From a checkpoint of a small transformer trained on Wikipedia: 4292 steps.
Each number is 500 + 40 x the weight over its row's rms, rounded and kept within 0 to 999. Layers, rows and columns count from 0. Numbers have three digits each. The size before them is the row's rms in percent of the matrix's.

# down: layer 7 MLP down (transposed), 1280x256, rms 0.205, rows 1216-1240, columns 128-255
# up: layer 7 MLP up, 1280x256, rms 0.228, rows 1217-1240, columns 128-255
down1216 105:460478486558557523467585457477518522511482518573553456504544473567485478444403541525480451493500480405491524454530537461509473548551510524470494495534517498492481481471548509470479487409537513510566493488551459452489412481458517545527525484559469471467503530490514528480564544446488478468488558490456541541532521540471454489411474480539482499505475426491473431523463571433484454518544
up1217 105:525436488479504507518487486490551570541438569476475508431512467507456495553485476464474534472521491523496458452490475463526538476525481547458547488607510441501528481615486510520516398517415519537463426507512508515443432503465514495484478464485526486368501495518500570529544426484479473516585525543500478519533465459474524478537537440460445537467510527442495520535463478464441512477489
down1217 091:493494509512508476500560517530474547524499500515602489527459583563514484467524514494493543544501535531542586491489513462444525478526499471516424453501511544479515514392516499550485518520541456423518588446488460469446561518483498554484530521470418520636525604588514501473527541540436521458491509552498555430574519521562523516515543546504511511525498492476509485484470546601509507510488
up1218 100:511435457493553484561427536471499559471504502526471555492532453515510512501478515580500454522558473492501517506485528603553465508498585512455484465483494499535502507508465582492500501446493501482529536473493553491559516483513506525460437510476547501356513491468525450487521506485548448512475492471543493418453549511460521508541503520436521489566435517509530467530510506446422519559435
down1218 106:540542477459449489563430543407543541524581511492572496499439504432515627457545532577465589489495460498532507434493549531449499488457508514530469470474512442498463530483464517492528489485495466494549501442473515472547509432493517469516552535480536518511539485470509541491545511492480499536541540490585436467520506410474453461525529510532548466519498487448483531469503558544537474516461
up1219 099:501442530549481454517483506533456450457521486483409505530477503514544508550412459523485526504614556463495486551545536487542445524447498523564491469468517452565492495515538457464432553506492420570498474473563554411487445524518477489545478476478452577466513482515525489496529503519515583527486502587493455501538492502449501544528547498472453480472478518537493464497528590555471458394548
down1219 094:503489480455480534531545583425563457520580539591530485472504462511459507408510587499511479455394459530445486461482485419436503416503532519484572478408435469476557512564498521457526488507459488521458536492488502522534481496545489487520492542501510412500457479495501500491543459524478476501467497540534573465501445497502529482537528483506462441462511490508554545441488432507541571588465
up1220 107:494537464496460497479472546497435554507466561535481545459561490508458519444524497499465469480467504533555495495571568513427505525521457525511531523503486492431511541435470530540465472547611532527562422486480399501469519513509496535521544499533480445479423560505562492502524555483536547577528555499496543479488480495530474507495487511534509470463564475530538442447454464506461504470476
down1220 105:488528454545462568472433482493503470433468539467502520407507513532512542466527467464525525532509489498511536496522474486574530557516547485509497502515540536488513430520511577505477501485447518478587536500418444461475511523486478589528527550541511438514481479494561521489460486562529396451485556481484540502475510482459457473477466517499504463533500469490515378507527507484444519556610
up1221 098:520504413579467504510496517517493561494500543478477619475560489540464429420492521527459508468589536504467490426584520478448488477581517466496538530482545423511451508528518448461457504473524564532411501552523512576471512565502501575514525540477496444486480444515514495470538489516476489464534454486475496519425541490469551465441457470533473518493464535470541589505478537472496405477521
down1221 101:547462525430540480456480504527499438486484439509520613440469477476502501519478494492469469480577534501475555479587508531470524479533536516541526476517462409495495531451503471455519493443536522490424502528519473467510495473507476503552492532485421441518493401504463445526546491468472518472490462494505510561487559514440430495454378468543552461501499526480512507464533661551497371471523
up1222 102:542573543506526528441460519524450470529534531474547444476502483515537484540535556491519546514455513481521543414533635567544508493528440534463518490464502460560552452501546518462564509485534489483511468489544477544535519436465514498571476561526429504503419531459494463483472473543424488482560539496507489511522455502516509517474462502512532506531487412552504477541543516519455478502531
down1222 100:497441482491462527528554525453499553498435584481527573512501518555511420493448493548488464518524492448510465560442446495456514497487437468565505503554473510471510563452520467552424470527442450540534511503487466444490474578530438506481496415459528490536535499512541475541525493572495564535486471495541457482513509518467478577558567509506447514493534510531425461497465494486507482425485
up1223 096:472521510513475447508637572519494510520464475521510476493514518498513519472486523493497536528499513451483541464467505549549544452490487484459586509463540493486514498475504458530538449538488470465488553433521495591478438506512526508486563499509502533500483448519483514509514532518545427474473553458487496551474508442510443402515518482531484413497512441515492502612523531549543486584520
down1223 101:497476494481543489543554519514497485575490503503503510468539563522556549405455517452515504523451568543429497429589490506580461474610495600497488585517471554553538451568523533506567463499491507474490505506500495553486513505461529520478522606484476525534497558488503540466452543414517420523454481509490413575541566464517430495483518520459418481536459443512506510566518548520458549553405
up1224 107:528537482464498527603448470402466520462463508444488500434462521446465510590469501504546501495437583592422518507545513479481437517518507528494535524435563493572567518490509457544499543500505440416463457436459524436536478461465474510536528560537492544483577487440533493483570569557427494473515492540526442556456536475491584456507507579497448504492533535526502530415510468506489547487535
down1224 100:508542499517513509474510462593507505463554493565474464504554472562469546462557510488546526519460467467557493464525518489501431574498456450441530498486523500480429422496495536435575505499530583571516574495536555592505547505498516594515490474463541454587482489524448493483463559388500554473512523546449472433505517547483494528476429488490592490506551471462537450540531533530475525506444
up1225 095:479524533582571531490531477536519569496455461562489472438496519452459556536516497498476477481520510554466473499413514473454498587504500425447462408451480526566503434478525499508460505490515492517454587567572564506521485515499507514517472512497542457507532531501435465548483459479393448489538553489515502561544432508462502539535474501467508474519538486523511493409582477543494440519423
down1225 097:558389496509533518521489444532520517495467511490506521490533561546547523552521460530490511479497498507483549532562478517541484508448487544526489520516574475559482461469510512486461503501566507562441513518535446562527519513512575458519512630513560540450600506458538549454479559500463555510519494565467463472548396513406488563478440521449511499506471488522530541548479488536493469486524
up1226 090:479535514459521474512511536473459502457596553505599471530592448455569380532533489477541517552430490523497479513560528497438466502554538481518424489540528479512476520478538562469491508479468504491548524467469492510524447463497425405491494476546459458460506497508539498553495487520496563529540551437501510497551514461476541448496442545475512524525489529481491539441490515452512511482556
down1226 089:549517514535496618491542467484609537516474480466468517449522440558498619466498482533510530551562525526507492536437484488491528532511498486525564491526560506513533473454534499463482489472523505477481534569461418482538500454404515552471490448542451540509523513492518510468541540503456548489475493494469495493532488501512495544480478511518442467480516480461536569446428519526450560556533
up1227 096:459448520401493522502504516472556505500471510534583496519543539488488464518496444453453538444514491514530551509531462533529562424516488518496386560499570506559493487468416442537539489518421478438491468458514424489529532469519544482545466503586488476512588559477486507470510580541515491450445512496519467429427459521508519443574451488540459535555498477495540477551486465486535503488527
down1227 106:529419500455480430469510529486580526458589510487511510453556497550513499514525487397481506537442487492576562481503582533552463482574479535480483573432539535466534507479481514468433454520534550496542477496531456486529496493574483499579571501533467458540581466468468468544506556487477495440585546505489559540524476475489575552506557515559464526548492457508524507520537536503534527538458
up1228 094:464433490479528487417571460504558515545516531532470485529492463437400480575576491413458469482489508512513492535480538537471508525516415455525511498530449533475510467638477588540472486522561502457546435501458496516521516514445489501485512468591415502507480521563509553520517518506481520511516554501523509507460437506477482515504499447544585525578535502534469462506544430446524499436546
down1228 108:541402470545511479472482490586529455507506572513555488499512510462448464533476488481503439511489493485532528493533564453509456569580475535515465456505519523483565505500564522561501511517530460560502505572502503474413465532565416463496470547510501528516462530460513481462492490501459512492513456567500482595566424527469416519523547498508492550499537516478621498466485436469468532485501
up1229 111:520501408457499489424526491523524449461594435557495488523489510538499535487457565544484495457400506494529476457498512576528476508516552505546449475485482516450399509446578530406448551537518433489566540487477445560590445496477508549477529523501508517511515490452491451524538524443461504524510499531550544486551448544515432423540520475475512542455447502526449475464523604499538487494494
down1229 106:485504584541480413446488504538470453550587488525499542526520559454555578401521525493461589463504504441391455510483489452494469458522570489486495530488488476471521504481532550471447573476459508470526537493428474468517455465472512489444514474508552508482499510435389501508478474514456469453487441502517562560465465470486438512469495476541495508413479567492506496532494465532493481521500
up1230 098:475586528407470483492500507431494514562465504544435476463522514497464561520541471394466538514463531413491516459499502492519568559486455497484551502412511498472547512533440524482483584475446497565494529489518534508520531542517490514576527470511498550460504536605481493430514517493470511484493436482547506501452591434572510502510481491537473472480573490573515429527515485420497469524526
down1230 089:408497416504480524422507475451511530498546496534483480478538512507533505492539512459540424515468415557472442518492479521496484477545528431505469507506415507511429522520513420408453507522441503431525540473441490480500486510542510548552443472458534491516535506461476498457436502517484461492467494464525530461494578492488475573537457516493525557490476576528578568473497472519480401451508
up1231 094:580461506527458465574528444469490476422511480528506478521503582565576535463518528552539496547478487453451502479483477484486502480481488491487490456531487522540488441431545545541484498501537564500568561461438437543521461488556473536507496498586457550452497473498475479499449432489404509543441472543570510481513566486490459572531501531467516492530481451499405516550517460436477508457518
down1231 100:495562497546509535527458433520544578567514522433618528479443495453507476490458501504474529426569494575484516524427485509561465451530526464532517519501479477548549561510484498451476489467540534579453480541470531559562513521473446456529504444556510513504521483432489543526522579478494427473511583517528543543504527565500530552547499506505522499460578450530517530518569562460521566491465
up1232 099:509479442466477538528521561438466488561460536493540445488524533515557494482527494533464556437563512474513518559500476489585414506487434513499554534491473441525558540484516538522508559500518448569510534528566483550553499511465469558462511492617491444470443415416484460527515560422484505538535459602527426587457501491371527497461560493458506451462516467501442462456520462545489503530505
down1232 098:503429561473544462451449581482514494498480477489463518558432483517504443511443468529498503512509453497548521497494491459512472464523517565467464496551461483515501495452528516534563455508537470519496498470562457516537526454483466525516481469491497529501581506480450471469577492503523501474507530479517499461474475490463525446532498478542457497524472523511425551465445417501531533474501
up1233 097:466512489515492477499531479483540568480525493490448482444469498454497471553497521499454583532602486503542457493433498494506479436490562514495568524417472494504499560465527530503518451479445439474496489401530479550566431521611527505497518464565477487481466416449454504474571533509507484450495535411468480523448399503470506520511509432471438448475484532515510513458449493474537495455493
down1233 103:545522512492514523478558446489509512446505464507525492465493492490537396601529523515429487530550399501416561437430482523581457520521471525452506528463478492502536544515494471524503444522479490532563465494447538551496447480547499463460454536526515514474469461499451513490487500485445512562454496470533466488488495492592541452530524442493470455439503536488528501514505497497459500477449
up1234 096:473487523561556446498533404451473465526509537565486510415510519520493441491512478495480499443560485491472396582533547465580532470497469544502528554462535470530454504569448525534489499504500522495463485544456530528471495460478490519507468502533467523429471505474511499512517494499523477553541545403477491526477506507448513408501453510468461440483473561493542480482425513485469508522499
down1234 090:525548460505565496515511527508471519497564473559466473462542534460484443501457513501484520543511593485486455543449532536485505450579493514436577496532563486541515588525501524495453483470545526476527511554394492476529494481465466475529496476474407486434483455485480476478539541498504522503482571459462519468499579488479528450484506570586465576451440552472547427531491438489505506511525
up1235 087:482567470522504514521459448427619524464501526467489540437437495467538505508517570422512500516494498520521481463505557548569521478423463448444476480430496469487452501506448518435473483498487509502484538460473504454514472502480578459523512521509508472534560472559462472550473565504562499458519517473418491488480550479452466436450481506458515520479542515499511458427531466520514482488511
down1235 089:451483473509496488514513514547436508534514444476473440529511469497459352479551445525395478565501491455448464511506464395505522511499475535537573542515479476546487528578590538538509502484521467553457575567518493519552445495524540524435436558420437459526511508506518537501511451486413525504498562515501501470534547504538510532507457574429460556476532535535521499480560521524565481523456
up1236 097:458544506583487507520518544507523481532480515554513469503500536589410445513489552559513483509484464517558472493534557433620363470533488488463450500460530510464524504534554484444563494429472437525484591442509522485497499512525510525489530448484495502438505510499536512504485512555490484527489517496435503490510510553489495466508473516492501541526496500468437567484527559454459498445538
down1236 087:489518453457460594500451526514419528495452480434526452495502481442577569522540489470475518550529503563486456501437502457427509497442500495522489487537450471523495552504480550524506510567472545544498450552457530461550456490499496436522549445535507501548604444530455509459540515497424484464552465491541447461478455416549532528526492476567420516540503547559539472487466462524495428546493
up1237 099:457491466478486538460491552466524507387503566501491588481470466496469578527472497502482519512581501514493522535530523423483552506481506436554536534540508477541494493463473471492499430508447574549489531574470509535519475470492566532462472421502506547453567405486480476558541503525432503535519447508514565497424437489473451521542449485407492504553507480493474508515470486451482516453444
down1237 094:531474562532518466451439488505529423457449555481514523515521568572490486525543463504533642508535546547519445559530511451514530528547519503534437541551457418484462486552449538518495492540435547480467507526492445492550474500523507475524528458471496554602530465510517584487583506525453491563514456454612532443493534489487523519544541487502481529586461465441449552523554522498538573512461
up1238 099:538528449567595504519520502486534462492531532492492491407443460488484456443547488484507512472466489395498515505545486451425497538535474480451547553532479495499545545519479564454500509442454534510552426474557434486485545528486516463497504475482455570402460481443468536482500546480471504501497493416455482514504579474486427477488471443467565551497563427464541459533520478505485537477579
down1238 096:451564521552506487485489565494539531599545554475501480507509465442507483481566483506581525539446534440527431578452424603528568524456471456437531499541528452517451474496446491463520491434501505480410490507517497508465479489547557410478582495489480588487520499499459501552477439534578544468496437495503483501513531450510466420561446494519485520549553479501512450529505435555443507512515
up1239 099:495568524486520494532459526521553521575517469510500495402552444464500431484477498487527478550579478508517544498479522491487376549532545508515526517499487530556549516508562478514472469482480522502535466451557558495430543561527497581510507543544509497497515484441503514460560535559476535479428517507494500523475432501504463521546537483469424402504484439440611519454413510437509504543516
down1239 090:511471532463469486450553512442473497470460579482473476454525461487490523521567572439546511584491479464541516470509449596503499547513502477515538488455541510550463501471479512532524536496511564509509457442548515516544457429575489561543513521472482449474497553514466474466556557401527510476451541472506534525588485538546534479554501484521548516479503524533523480440490407527475492490483
up1240 085:560521488446431453494461541441460515595432578571545526624439513449465470509433486530457482483463499499451513524564506521490550552502502467533524557548557481608488537516494492503462532500496431497499518418511555431540501489479524503559546471540466502536529533485487456582459492520488540546448517508582496578471540542424461496482485575493537478534466558543541555537502511509569463514553
down1240 085:559547494508547462428500544456438496459468450437529484443459446430554525526535558540526438591550586426563504510465589424474462427468508519524509525513480476493512474518478508459510544485457450506551477493507470550510490480479516516438452582528522480476490598501569512473523518429517478515443532465595528532473474419488543454532461458519454442471506484488582583504499467529446450523581